Part of a small language model's weights: width 128, vocabulary 8192.
Each number is 500 + 25 x the weight over its row's rms, rounded and kept within 0 to 999. Layers, rows and columns count from 0. Numbers have three digits each. The size before them is the row's rms in percent of the matrix's.

# layer 5 MLP up, 768x128, rms 0.193, rows 163-271, columns 0-127
095:516558500526504472556532468526545490537539488502486500499492432517435479512498520496463522506481511489475505535499520505510536461477513507513457534488489495508505487474513454526485503475482503484513525510449522498499517502526517483487505515521515546510498509527479502493504518537494463448466491504543523496480538483473451507517505505524459489500461473494492489522511518449509474468522
096:477483506477511518528503489487475509470497480520502493519549499469487521516489542517475467522541490544500459518481508448476465486556522496545546538477521542508461491486457511498546483513509458495506483466532505511498476488491482512512461512541466493506569474498508508528471458541471474454490478476489533537467488490500511474511492520521509517517485506515525501524521470506480488513490
107:481510526518509524533500483493528527487551484523449508497480499487501458497493486535523527443541495500487531519488472535494472466475509528490486462449487503523474467504538505523520503509500495505560563493471460554468489450499534454469538493497494519500483550497455512514499502515497493473475518525508532521483499524499505530484545514505471491522494506476523493507471509469483473511507
093:503510486505484473516467496529456520497527485508519521535510497515482472542450479482530486521462510509543486500465488499435486543501499474470485478487504524515536484505490469509501482501535491526505538469525497523536521527484456485499516538467476441500557554508524487515489486484502505522431529482513533470464516513525511488469506493540531515491501467495527483487469517497512528485525
101:492511502494462518521538514502524503505517465525523492521466490530482481536487502436575520543484484473527528493485495498459481515501478479488532433473483481496513519520485508490512475511448470498503479495468529517512496525478480507496529527479519510481478495442461471525480498533536547526511489498511522499484523506550482479521501533480518497514500494479543513495459554500475484542497
104:482509550490519519502501450519500482483499479501516539496509472508535465513491484509474480503528486485505477540509513499509480542515495544492533513446480504486489496494495490487535485515516507515488527497504463468478506464516485540525506504513488466501540482525511553512493520505536455454461482539543479535481494503520439477444486488539492501523502487537462529452558498516479467485498
100:451509493510489467506511487488518475536515456505490509542480482504466507463481505503523505526532486509508516525521481510509565505533506487525494490470494525522541493522525477499485524472462488467531473513471498457536529488481553501548485466533505497478497486467568558531488499504529471469476485493530465434516498481464501514511464483482490483541516510480513488488492493516502513516465
110:501519492511462468503523490540519473504488462467499495482502504549475478524515497479488486452487455498540504441486524534559505505525518482504508490465483477522473476496472489486544474471525492459479515492532522484532477492529509520548465511535490503531513474522521512506493557505541527513537477492490501549462490505482471473491481479483439531500472513484474499518516510515537510508529
104:456507480466521511512489516551530524498509516504514532520500468508499490482527472449496520483454542512508545515511494460521488540491473486508482490540496451479480540553456466482508471495506527525513498498438526513469505473528491538533485487544507480538501506520508518506471506491481501455534500509492479509541514490520491506476454474489501469495533475455514490479525545474495470511500
105:545494491502508492504543482522533485534489534449481478504511477489525476459459497533514540513489486535500473523449509503470506523501454459451518527496523450472463494522468488488498467520439481480546519514508523489531553480500484478475465483489493501492519472511504498498494520505493512556486544504531482550531494466517461533509482510523504488494533504473492488526490477511520494512512
114:482525541514520513511471458535494494500491500487528484502532487478495454529491495505505512505524506497486470496477509496544446499502479494508518552511501476472505464491493498456491455526481495483493502557502495462519537518515482551525453481507447529490563481507477542465484478512512470514500479491516504535469507490513517503488532523494450479520517515524539479557480556516484533502487
099:494461532535521468478503524506471479475497463489520485543555464529517514467479471563498532527504514524513476512502495510488503525520518490556491488490505522540483485491497469535509481487522462492452498539509437492456538527525494509498496503466459516510446479492515509500503526529518487474505517514485507442479489508529498502480501522482545520513489479508431487536491520503502474499495
094:459479529535534509526525515513527516479516468503544498490484467482468505491480464486521509483514488512501492496500489502451480498497495511501467510485537499520508525508608517537501513488497500508528509492476490482524503499546506479481511506520466481483494548507545487439466510499518517469513475483509468477498483518506497474530508487515538502478580464454520505486513534476496493480452
095:480506499503533469456468439490488516468560440506529459476496487533462525513478488492490525512496443526532468500509512511482510510553491547489522456510499506512489476525483513514501522524544486547472478516505493497517497504480506534502509509472500489514497537486448485439494516511468533476540471502479494544468473531480502489518493485545478503504493469508496487486508540474510508519515
095:483492507459499482503525533521511500502505449488485471476564508480455528503497509510505531479516489473543498525487536476490473497508508518497483490466475467498530462495504522552474503526528510509500478513485525502529517503516530548483466460491506482540530550458544496513494497456443478488457483480472521476466504463497496518474498496519513497525515484453537522461522527534529505515529
091:516531552489444504481477459503561512515494515466522454474496553515468486501505521525496536456508510492522487495511477491496494513513498495487536516507541522521503511503532503508515519531469460490470504470496468491481520491471527494511510490526484448546533502498484496487499556532488487493492510461516508469526503481479494517496475530527500511465546514471518554531511503474458443465478
106:458491497517516519529496503504507474494481508473500538537498503544466500496494471544502533501514486477492491502463516509483559473505472501444484509506480506479476509504472474459508484525494474465520537545471566505494542501472522516519522500500464489518519518462493507486502473454456512496493537530512533517490487524477526494504498456516485524474526533506538577499515499486490507440519
095:495497493538505506479473518523531552493465478453516505528454489483508511554506515501486447484527498491477513483517520522501468530490476460484445478515518476508506487504481539502516494534487532514493474534504482488522523537501461549493517541520456464511530486492524461457483497508504529480547467517541495490490476543546526502499461510457487479509483476529485507478523487483519478472502
106:492512481497529495505493464504511477499451530478477479517498537527519498462493470524487520483494503501464528514507526456495505494503500534487493543481498513532478513507509448465510505511468536512464464506465492492520517489513504453471470503548516523514540518510579494492521467525516500478511539555453535538477463522570485476516530508508492492505497492474477495479465511481469518476506
097:480481516466487510529480499510469557470506483491513496531500491488501454469442536529504535487522516507457513512524518507533527503435521469507516474489485530508507498545552498482530476506459494481494508447508454524498522466502514533481520478522518543515475502516537497492542508535498489507528470494475528496528484490455507488489466474548513452476480506497497515496498494513463464526523
112:445494467496542496524483515506483486512542518474493486504501485465499517500456491503489516514486489475513488536517482459506490532507511469511474472527516566509510519500502488550472494479492472482533521507457538503465490538482488509510505513521460497478505481482455493507520507478510469505498528538518462516499537452535543491478494506526547493491530570461524513469503540519464459529492
105:490473477474496515490520530512511529465542503478493493516476488472472525451503527509457543487489516558491506507516496522463524511505524520514542475463502448468533460541484498505537514485487464439533497477498497471494507473484533513548482441482488482526512495494506520541497488484502517494555501491493517487507513483506500512507519460487494481508510503527489533471526498445478566489484
094:463484485513529469525470533558520489504499553494468493537466507510505481534497499510517506462483481466498523510520481482479500503533458507522482485524492517503513484524506463511500485511486478522549503561475490475544486548504538485459490516568490497511533506481468451484485475496496484476516505525457507480506504487476486507477548496510498497503483445468544476538494537477528496521520
090:474502538464508463509482514494510495507553434478479481532472502466488495509483473524504495455529504488500520509583526541472450523472489485527494478527482502522448474513498500478515520491515495453472502483511511495492472518475489491512489502520549522481498516511470498506557532552491515537549518453511516495481504485505511517492512466514480503543482521521501473525503481458504527480500
105:470516504507518471503509475465551519505507488514511453529469459506522453473541514485496497501514481452509471524482485488530468520503509505477472501497455516514500534495512497520460498503545478446509473515516519519482512501470524532514492494541541513499482474509471491523489441492471579510499540503483476492485551503513495546508493495521519464537481512545522482484483523524487515457497
101:489489549485468506540543483538531495512450533513507493503493480445511512505488484490511495510458502514543491507471524466492473498514505452457490565533506491464512528475510478499510464524520493524449485504510474504502519511499528493483485525462481490510547521537551492499534519494490501518499509480531487495495524476538479479501440521530476486504495544494490475473496475446492514466538
096:470509510523528505500475550470488505504483512531503499496470502497500451465485529497531498546519484469529483507423493524505492472486448518508515479464451503519506497453528499493520483504475534520524477526530489489470523481546521500522474478492493501520505504468497502511496515478483515501502482521460574515490460491497550544499446509514509542529497460480522516456513509506522486462503
108:487526491497482493500523517477506561509534481492481517478551493501511502474533488508499546483515479475503459515486489507500512497497483473506411514447472484508471512486497478466515477488468471536488521481468521556510495490476483488530500473483492545516495522497536545513513523519510487513517508556514485503531488429513533494508501502495451484485497525548463479502514512517530523475542
100:512484520533548469501497522486512459486504527503506498493502488497474491544491510532483508470532484471490512535482485545513480497540514546461498513530514468462480501503551514485491478512456545536509484522523497448492486537493482488482503572489499473516446484552519516513503504527516492514474499478511477510480473473518483470540473481491492453486436527496493487514478525484489541533503
106:494527483479512509519521463518521514495527484497519493452519512520482511495476502500462513510491485558482455496490506501507531522487504503495486512515481471502490484529502466472516464557523515531494484552465492507528502461462490471529463466450487593530492496471495511511512474519502507470524516522495496450504529468487535452466453497518504455477519544510515502493538513501515515510508
106:490544513488492515520505457478543535527466524433486474550513492494497454478471549504526499503526519505508492501493539520485521501494491494496486492529518466512482480498502498519499501519472500497493509498474542463497451488508491511470456494549540476534470482535487486502530537477458455481472485513517539518474532505522512532499467521480484504520514474432511497526543513505486493486547
093:511481497491520464513536488489545496508521502522479486540524558489491507490469468506494474490532482491474506484470501462521469537462422538515505522483501540495460456518521521474484502550525495526490527506507477488493504483514518505450502471492535440507481552524521514515466527477507523466471542499504477494484514524509499526509481527496529510512501501473468504512538443498473484476505
097:493500516487508505509511490493505502552483507517547455532553490496446493448528536474516425505513505482535457487452480503532526462476477488507526484482464477524531508486505480480520505494515545489465502494502520543512500466484536520490533487469514492522533513506511519535494462525503441511494523495449550509483534480479515481478490494475501473491506527510515486471495528508511488525474
108:484491477483511507523464503490522487543484480519477450542506507515502520501485485519558553501498491525519530538455488508491500517491452475482504454534482542505517500491521500445498517497510511458489499496482524514521510530462509459513500532487475495475472496469507479523489546475485510501528496553506516483525523452514477492459492508452559491538500485475498464510532526489479506490557
102:464484518523503501534510500522473517505488484464514492523500455534522482542517506493482506501490528504496540455460488473521537495512485517548502523499487526463488496448479468504512494497499510471474496470477529481471472519470523509511538540534566509502499470502510487499431540498472485509506498490525509530533518490466450497444507546495492515548495532467474472519511535480510500510530
098:480505476513468511502513481520499540493502483487523511477441550530481507468510480485524529552482492510532506463507508465480505484490541546562517480492536527519465482470470468526465552466474562513483513521516524496488501529466479518521465496486478510514556481532505529522476515518490478480504541511496494499476443524497470527490507528497504481494473503474478472468474495507517504485519
100:460476510509500490500496515492487466504503473474516508495490495486481505506421495507504496500504462467505540482501507530510512539496484497537507492529531505532511468533519524477458498529535523515524518532537470528492501511531454450528493504512514432494451449529504478504517540482525503491498527514500493527514485497515415472489514533478513505481502539500475490462504503477465544493527
097:513486470504506510475517548522556529491507484457462497532486488533538519499474492486491486498496485457488531531507512528511491525449464509475531499510529485538532531479526536458488465475477500545466508491521457476459509534493550505475507496495510499525506549507471547478486504502495488481479499524462471461529484545517481522511515452479502523521512477505492502531499474477493464494536
098:532515476502513487507521469465498507528504510450501500495479466520502498441481494487482479510479540456492522446467454482510500464509491484505455542465522449520511532482483504472495464551471492507491541522471499516504488515474481513498492497501571473495509517524469532518487510499514529476490515514519468557528516522523486558502538513504501506508518517513468504536491510448468491506523
097:493486496560499531492473513459522495489485515485464474481482526532460486465489491529485516453499521548524478521526515488527483526522437497468550496513513492504482538527483533484516443518538452556498473483503505481521497510507504498497555463499474505527466489496476489520488511479477536479512520488455502559510529491508496481525490504457515506497506520487499488442491516474501536499504
098:480499462484489547499491477515506547482473476494490464536450492493521501518464502494498496504524510459489516511512514511530495545518458494516493523479500498481460495541500529490503550508455471458487505497504476474552479548495501523480490558479537466535492524500527487502457491517468491514503536522501504483516470520526510532545502484510517499536531528475480513451452531478507502448509
097:531565507473505490544510488542480535454506501493479491489537465498490510511497480483479471485498486468473470464508508521459522520509528513491491506507531469507505471486434505483537470501509477493538541505503497487504519494537499568510529498493491490516532501526486484486456502500509516510473529449489474474480525490554508488482497521498504525524430523519466506499537522524517475448494
103:489490557448506471535462463481503451511500494474496466508517536496485486525512517524460523507503518528500490517469471541513465519490500506515512463498515530533465486481481492520539568527529505475511523459472492481506524505507558498492484552501504488451551458483484511526477535492508515483488514513519532538524466512505490492509541488486507496481467485532495461469477464510508501517508
101:488461486512487543538468445493524512476528482499497490472460538506537518492492543503520469460517526512504456540467488484444525457492538500511471517538513502505477516473511493486509498483533537535491496502502531507457536487503508487511486497539463460514506502478524527476523506498539510456486522515469521449513503465489511516518511518534521486503519451468490519481485482542449510492499
103:525517510510489454485502495461490499523524490506552456465544518503507522510515467497488492441539528487496503528466485502474484447486469459517472505528485537494489471553483485470502497557513454540507517478496515477471529464508552505537532458507480511510485514524500513504517526455469505482526531497480526500496508556464456483505519477492486477487515497509517496507485518492522517496540
098:479488475533497542487501476490513465474516514475474496544492497490480468511487523493551536442508520500464531519515506497533506513483438525505513462508446516495513503492511486513513530522495455502518496486491540507503529548502516471476501520501471481482504452504543551553479521486498552505491524491469505522441517496488516485536489474471484480532483526472487462490495511483532545497511
099:484487531503525499499504542495483508499499505484508528559516498521485490490462485470497461508522471500495476539501528508485520500525454527472471462547456529516547455483462468502506493513509525459516513521492528466491483562507490494499503485458464494487484513509530499451513520490486536483522469441471472489487535500512518482454496554487563513487531516487488493542513493511498518504492
112:480566484527487550501537492464506462483492471495458468515478494509475504499436478518472463493495519528535490480488503503511476537515530485481489513528503498539501463503485466522464494471523488490467525507535527477472480503529461459471504544477502481525509505547488514474496485516510497500537468512526511493498469516511558474509515542498483480536539505503511489449499503507489489563504
098:440519527497479505482473514538498490481531485526520547475501451542474487481507494514508542493520485501532521514499461502516494480516493526532484453448489477498509481540530457523507486551455547483508517479500468482486521525511494533489515498500494480479481549477474489480459509540488509499449506531491497520471503512481487479516509496487483477508520460479479507544528506463449511540470
102:501499542516515495503518528527490570546515499511498520491525510514484541517536493492499486452502483526508473493489522546486507503560473479503486486491473498545468494482491481446533511511498546501499486490470505469491455461501490502476489496499440537488496515525508547502499481514493484494499469495481480519544499442565529483504503507503446480514472474521485510534522468517498504461466
103:483479484472535463538491449511546473519543521510508482522481461505445479539488516497466522507494511435461483505484487499454541461495541521535506488496535483485511511515515480471541530485522517480489536512493479511526486514519502502430488506493492484488499472524481553524497548533490463487517509517543507494499518527473484498563486488524492476497503500501534495495511518513497531479492
109:495501507505481515482522493544472419504511516539498500508535488498518454511500496494490529485512483485502507436481500523528505472502473563558504504477486510522518486463481456496523506440507526488493513492500519493502520551442489516524468523469512481489478468458509534531519479513507557471474517543542485480512467500527506517489517509503490463505480528495497539499512497485531486531501
087:507474502512522480564482513499480492513513512530481491514515452487491485530484554491489553474496537495504546496471513506518453532505447447496510504464501432451497458497525489537496505524469487494473505539494503489472476517499499506506506491498479473553485550529496480488498497489518512489515523501493473520474534539493453519506545516478514519526484484481488499472532525455515468509475
101:476493501519497510525515460500533506477503463508457517507501496499498469513530470522461530508480476524519486497528542489489505500494495474466495536492446536539413464506504423525517489462496501501521496517524520492485540510536524527488470501534496473536502499494475487507515470517503487510558540505555478492488489497462519526516491493487508537489484491492521464504507540463524502464517
105:506494489487474493497513446495480496466471531492464453528454506497522511516513553451514520492476487469508509436500501478503492501554509518527474468494511497525504494498510498507453465471484500500513487534513504507496514489488471459490488497513519532487501463519552493552491531508520517491540558556506502444511471496515520527483491513535520466458496493536516521484474551515506516498531
091:504549506562484488518494493464486498468489549517478525531515508485481478510522536500533488469524521491519535509483472496512508499521504532527535491493515470479509489477503533489522481436484471450528488479493497503453510486502482526508479445500465502516487522519504521492441516504466498495491556524511488446515478518547503471485446507548523497557528493509491492524476506513533505495483
096:477525440522511508499530451486492525514495497529507490477442551505478544499450519502458514538514496516472497491491474521496521516486498485503502489484489500483462489512469505490514500519532505473507495511503478441500508534509438474490530489476507492427515511528515499486496499511480531500542520542483486503546490480514479461482509535552519490562485493513503523490485522541453503474509
111:524519517471492511459504517495520501509526464466516491529551505479487517530494477531456462479502494548527487530499489501463458509496534480504485507506501525487460461510480490443438483483454493523497501473511474510460530520483510477550461513523519501460493473517491484530478567513494485478487484492475482515487473484531510537493524527529540480515526549481497508506518499510500542518528
098:525486490489485476486524484537508540489464480483478506500512535436488495498489537522463504506533498507528496522495514485487525426462487527494539498516512509536485504494515465503533488524472485483509495504471490481443498491496493531518477479506513508481494492522562485518571463526513519489506478456506507493504484535457533482493510551536477512511471499459535544500531523516480530474520
099:484508514495488515510488494521480482529531485516484525542483536490521494493484497483551498516492515442512463574487488521483495528491505500479480532502512498495511475496506541517441472471500522455498499497454504507458471498500536526536493480497508500495517545502487532478538537512537477465455456461504508516518528454522551516501488522490489465484468474513483499486548458505456506494520
093:488474520481466509500565508460522518490495493519538483488493471461481472499475506438510528477524492494517491540502500477480518462458529499501497480455485518458504479503471497519495499520537482545521476521511527473496497517515567475537467470503509533478476492507491511491540494511531525494477492482468511549503485480486538512550487566498478474496505514502491487527508491477508503564530
095:473486479505464466501460550567483467497540473497519540521494532544497477460512486538466478487464521520516477506497523501487489515470451487503455492516512543471544505494499497539522523514527484534520489476523486510518516469496504505474480482522486470527524523501471558509498466496515484484500510477514456454554528521500476506499497451532481466486534495507470499491480519489480516513497
104:527486564495528465532510473474483548485459522456523483498500483505503556501496500535509559487551525529497499526476523527484550487486491499507480517486488525520482467502484509518478462516501520521461506487473510487493506528492502477542433472503497516462520480505476533468498533498521444491488543483504507514494445509506508499472470456508468505486528507495503468541472512477495510510496
095:495522498473516464524479549513519472477537484520442539486520502502486448483512470503512551508498493494520494481448504506492513512491492506511529473517508471505477500504534474483485440467490503525490496496516528561510534443501492533571529523513489516532556431508478514535477470531482504504481495504510530485495482492492520519511476510486454508522478538478507489486494473506505477518495
094:494521529446491514471575522524480516488490514514487485505531477520489503493519481483478515495457482511540499522485509518469487560459526538520511507503527527508528498509497506468494473512488491458470490451503507521471502499486498493499455501517526507511543558514470494517539506509458457495498545503515523528499493454515518508548509523490477513494537512529457484517529458448463479486504
103:511482540486467470500493485526480534508526524479510484456477488513509522482489532500514516514527460532532483547475518549519504505471480478517469439486521519518518461528468522488490493475519483530504528485506468514507497506499547546483435542467478507520556454489505470502532531500519479472455502516458474501497502506515491516533480539474489494489487498497515520491495539504446483498475
103:440501516549509523514494525497488526515486519485503519517483479454501470510484502490520528475523514483499523519483507467460478517517520534539532546515483489524488517506495529525508443501477510416495519497498508497477482450494512482498516489494493510518452506529480526506537472483504491495498470510478471529489526490491436484491444496539488485499485549453534521514483507540518497475546
098:467483517495490503467513467508495519489497517533473472506486509498526538536499502544499496528529510484495453449522479492479506538482451529521530541475459475482479474487490480486509477511512457450493455504474509510497520532464493506510519557529507470501543517504499463520524488500493500519488556447485434520509504513510505480567489488522534494518467510500489482489532495524502472529496
103:485481517528446454504533479551499499490487471494455473473462499514488522479497483548503454484466489460486518505467483485475478512455520499494520507495483517509472483512519515497469464512509494521511494513513504528486539510523532507505487522525483535491469474496488503594501524534492484531524526525518513479466497454523481504531477486503545535504505478498469498540544506480491542530529
102:479505512484484533545523503531497462490532432494505469482459562479480518465504532488494514479470503496488500518498458530498466477486550479470544493481481507522488530467500471504494494514497494483471477549539468541490493467521496514490463472515525511459540507540459538522471519512475512535510488492484524470499508516552512496490499529494497512539511516469502517441474506494490503502508
103:513504515522537484468531530488530492495514492509484475469509497485515533506505492538461506511533551467489493469484488506506473506513513529485533504487538520524489556507498530493441454519499532512461485521487467461492527534463527524492463531422441483490464472511516515506476546532509476487534514515494470474473489479503483523493480516517501504490453528502482495521528517490527538488495
111:474535495475459481473494502516541492477510475538512473511504517531510486500489481493507517454497491526488493442488540540516482508495482533480513594507471498518495470528474508524543469496514500477492465527471535517492524506475513507479486494511461567476476502512532578501511498461490489490501491498453555486524504483479511497520478535498495516491508498495518515461486464521496525505507
097:473486480496541492499490516521501500523476475572509485522511498509511509511478535544501486506517495490484533500477432465487541504497486464493518491463516494507527498487463460544544438458505485540486510480512506491515509517466492544516477428459477496536499502503501536488528563467496533504465522484467527515483494465516492513483471470519494502486508500493469501522500526520485511483524
100:457496512475498514538501510467526508477510493515491486504502471484499470487440498542513506466492502499459548473501477532508512501510509455531469508544489499537525518510535483484492490554498522517522482505554496486482464502576485541479476565531478482514499498525474493506484479510516491514501552471488460502529484471483512539487532539482475491463497477510486509504470470489456515517501
096:495494441473495489531512530504541547551483516541490501531475467460506510488483475515482516481505530488506476504474478528506506511498450516513492576502495518491457503540489478495499467500489496501506478512519478534534513484523486482469482495510444468518488535543537483469434470539471507474482496494507533499489524533513451528493499527511466505487504511498492477464473503505549491497513
095:523472486491530531482530499512498501551499551487480492517483490532471505440477481545520519507468490457464534487489537527452514525512522508505513470462499481497515484496520482526524487491481519490488478519511504497511502497513510471479529521479471490473487529501496502498526482527582481464519534459469466506536534518438479521517509517524483525474539527470503481514504513470460471522524
098:504517516522520491456496542481511538456504505517500515489503479496515482475523541526523455524482534484519520485506492517489482492505537483523518512498480519519518511508500535523530488462490513493510522487479496465503500512465520498462454483535512497531456542515496495495496530476515506494454505566473554475506453471484524448514464518472443470547470533471521515465515523500489506519462
091:517493503523465521498508506511513524509476526487495500522455496519553462505474496515524492530506520513476509481485450464455518486473477531527524523540508508550510482474500463499490500505506487503497545487454496478451486515520496524538488487526513495523495487502519519471514472518433519513500443496491480549491454507565497456537542513533477493510541495452500501511470506464490507507493
104:515540545502500500511510504472515513480540498542524535517485516480489520480485508518487544462517475491476521464456547465525516532533553481509467479522446512505533524474514474485471485499520548480508509494503514484493522484474497540475469486526462461510519471529549481471475496477466506498474535484519513508487454463503522514492504516482527490517487471475494557497488489512484548519471
098:511503496488502528507544511510481532452520529494478500483460531501496499525478498520477492481480480519529453444446476517490524524522488507543500459470467546528523559511522468480506498531502510524520485541481510504512535519507504545497493466513458526478551486507517487435461467477455518494510493491510520504499513480463523540552535506499502493520508512495500510495504499501490496472452
099:496517455482514493542502542466512479485501518496507524480494504564487525516485522553518523467497498484482484499523496486469473502478493490500506521505534515562447497517513469478495518532517496501509498514533493470473527441507548487497533495543475503503548525473509530443556505488515497496470486507476548508476489515503470453477490456503467499531493497511498449499458489486498497492532
093:460460475496487503520487497534482493522478442500517552468530502487498516510509524458493470454501474447531518509481487509480532521537504453498502499516461454528523505514501525543523516505506499525504497531448502454518474535482502499512488510523508526526543535510507490532545515483493465485489459525512509505483503524495498501484521457494545467493499510464521450522488501483542482481452
101:495492556523513524492485513510479489518488473543529505490465526492459492543529521486515516500532506465526513524464520569507492475504469555491502511534482484470487463481505454501551481510512553483472557527502490498515525479486511472526522501499468502482525487506521528543530519507517509470476494516480494502504483482489533443464461495487512511483490474505486520477453497482465469458509
089:565436493519532475453483506537529509430500496484463483505499537493526474472519531526518495462490500501521509468482499509493508519547488537507548466522486512496487455508510489495476490529491526505531489502494469506518455521493463488502517488518531423527531522480499516485502484509484504495465479503503470520487453502511495511524521467471514502527502515554494490499541547518496488482507
117:484485534523446514449514510503520487540522484473523523490525463523492497460480468479464520493496511475510474475524471462512556494486487525492508481520468503528508513485517526465485529505503505520514524529485443476503536522526526483523506500470497488492531472507511527478460488477477501499482474487480452536472527507533477485487533517488482451555528562486499519499533533508499502547525
096:467538484512487502484511464532518520549482493506500460452511509514502519505526552478535529474534466508510486492480481494521554501476488516511476456463488444464459497479442510510503495520493552496535488515463517535493513464470511506453523473474524494483517480503485500510492520496504488520482504504469533504482477510513506478558478484476489524519518479471492502486531533493459549536520
106:500527542514476460510554492487557510489497463466487504508487521494498468543478533509469499518552515489491496482533528488484497490522532495469495495477522510505490486490485478521504495506472450466554545473487565494505449509526506493517515504475494501491479487486479475523500516555473480516472504486495451488484489534452501466498516461516499478518515499554539484505477552509493480536480
099:504528485512508451486489516439463488482492512492467477473492485538461507450494501507473480476480539504533442514501499542497462525498460495487523464506515472526498496533491517472508522499510490505561454513503491508525498483535506494510517480472505514535502528461524492502535526516476545475520519478524466537504498502496535508487474514537524513510515500531483442525559515548474496487508
098:493504491485545442541525455474486509486495440495521457531481530463476465493512542524529542519503514467517506491508488510465504487516509521511465514490472494525503511476479497464480517459462534455500467495547473542476466537503487489535492493514525497524497502490468531499456498492450495520494543522494541475465533539543516534524481505475478513498505502514510498493500493501505478487528
096:521505507552566484460475523437502476472500506518496497510496510511488525496498519527493516466456545485496466502492520501515509503500473538520529506498514516468513458453486555489474469550508498522498521528513518481508457494531517514501484528492474469475517548500495486545491492503493504518495492510496527503496515468467512497517494522481528467493442521486515425501533532467482452492522
097:506447488503553494501514503473483542514496502527468483512458470511478498500466522499494462490483538523505459497502482492511528543503478506543557528510481499482518463517486490534498523515520517486545499478460560488456501489490551503534463480545535471530528514516472482487477528483493523452516498530516479514470497517507489538500539493554510497491466468486490502482496474493510500456498
096:470516520528497513496507458546514485562495501512486441509494516493500551497458507505457553506486460491521518499520522508499503506468514481542509496467483468483471516514490507507506484526530521532514513468464482487529518485478495538513498495488498513525479531522533461464447518508543509481460501508491505445457520499522459494497552469534526493551489494495500470493497463483539490492521
102:485505514505534511539550516493478475505538545548498480550476531505511494520479477500497478461472521508506493477447473531510506537484492505478515455503494495530518497489500527496523524495516502516497464472467528528511494537497504546460487478519530488508506528443499480522481485532445497499475538462489472527498489463466519501515547479506530488499541458511488485482516545505460492457484
102:485445466476512477510516514491511522528460431520499504556505504462510464500502513519477510522494541475481468499483476497461466473504484496543528491490490549527486464512465478481507480480529474491504524553503520522484535473505491533533515478495520504495489512557505472517504486484493483447484528467509528491488527524500501546511543509497497494451517494558492544518473490483518513499486
102:485501525504520511517527502474529488480490465507509506536468525477541446489481489509485543532531459508556512484485516485478543528516455506555491488527479516511460524483461495460470520509506501496484507495517500522475514529522505472461519474489473497505501499467536524500518503504551510449472517514481521478544490497462477509509506511502529485508490524504567460500570469505498515482477
101:494487524449489476496503532565527529514498472517508507506483522546488505506474468513487498520461526479529496531495536521516489493534485491484444508508470534532507534511507455488478474511471512500517537536545513521493512508517522521506472482517484474455457490523499486513516483517491514500476491460467430480481550467492464524521486527509498529526491489457470527457485494521484456480496
101:494488490472504492505541482492506526566490513559464477561502500485474481484459457515490468508453460535520536507449487495489490521527485532528532493523457523520499496521522503492475492521529490549500544505496475504522511482525501523474499513502497506502510490538506468515468479527513490486472530496521504495521531469512461504507508495466510502526556498476469507546475503468498470442526
094:523507480535474450576484499534502461475519478526478468484526481502528531511455509548490469489507510500516487476509505507483498531499497462473481449486520496458474437490501487521480472479504459487510488511492511492501530505522469544526508502509502512458497498536484504503528461488505482513480499483589483474533507472507542519542491508500503495534490502505466538496502497491505547524500
105:477474496534475443522494471510487471523512496480479484516487435514471498507508548472480508516489458511460513480489458527482537485481461504492511538517475514514521485504547489487482460499537501479544484532445465488512500522480525549482513520454507499481445491497498537492480523508519528501449530503522513467527489518509509524542475517499519522486545476472520514529500516479472480496491
098:458527494504477499492481487525474445495498460455533506532517477496520544499506487508506471488513473482484506486453536506533476508474457505495524523480501518503467467503490486499548472485506518543512509419537507498471517522538521479522529494499484497505502531515469571516484486455505471486565505518525475505498475552501523541515493485467485479496520535510475480504493505508530501494515
100:480452520525487510496509464510480498474518566492508487521516500488494504494433525508482496465556541494505463533471478544475509523474561495484478518485515503520504495478482500478527487481503464519478479492495485484496522521503554485502476494515489496517537493481483495454552489500492510515516501529508497519477529523514484519530476513549521492541469462469458511487491509452567474526495
098:472489514535488530500496494488499488471498510521519468505518471515508510497514543484474463478505485502543494490453561496566521457526517513531478499516472485512530447522481497485513519522471530472491510508487504526493531480481459527503481504486492472498523492535487489503445498484488522492497485473548518472547503464499559473517537511523497515493503450471490475550476485504460529477547
101:481482496454446501519482507494522501488494480495512483541524498471496514445473535503539483523474497497521512567477517473493502486542515518516480545504492503503463488503511505540500526527471538473485504518532531542503504522476518465450456492502523502501466534509526524503489491477489512498513467494512479500521456479476509514491464540477481512505542542474464454491475534513524546491546
097:496526493480485521511511508491538504496523489540487503504484490475479501506491486491513514488462508530526535485501487504505467475516475485528476454523458516545500525486463539457525503505538503479495493481540503517503560459508503459509537518501459479474563568522507494486481539535516555462518519475523477440517509543460482478509510507492493492518461487505513465496495456486505494514498
096:490530511503503519491507488490536546477551478543485505492538510484446530466491487492539479526516511467502535476504528552430463469479479472515513475504491520512489485482490469505488518518482489450517488510499496513516495519462501541515523458517542480444510486527535504516495502479483511509531518538464519516495487534464551511515489473515502487443484496485502489521524514458497506456505
101:505533519449447499489509474489531507512503488510465517516492502508502472501477522505495478479508550510516504513535474544537499517497517536496505506507527523473522483478472472473494475461509508514506524529479476481469467502519486484508533501536435485477461502466545479547478512460527457460520511552526497517493486507534496489510509486455465446544496494512506503461524511513524470468462
109:486472507495530466501525482496540494528526500488558501486455485526470486484509506459533496474466541492470526466491469519493467517451492478488508517483475517489502508532520454511494486488526470525464497523463538501460518533521496507504480521557526537516474500467477504494498502501534500499493518510526445529485512518473553479517482517506534473502518537475507467465488457507549503496545
106:474530510527505474487490469478500504466471532503488511473519472491551495506509489486485466522526504528530501477512505479477505487483536510464521464474513512520490512532460509503471475469541536485477518503416522482498501543473477542493460547521461513484503554488523446518529502515511527494508528502523494503499502511527528451451475530511509488481528507530494511496543536500519506458506
102:498501520509483481521466510486530515492494502472489511524470531514524518502500465490458488489522516507533474458511517481452515437480451514471474511558488483510508532518517501482506518548493497527526498538500499456468509474494504542517455522522468456507504469485512518495491495536527521469471530475472483495516550506504494476532522508517498449498474449464535563509481484485519524483500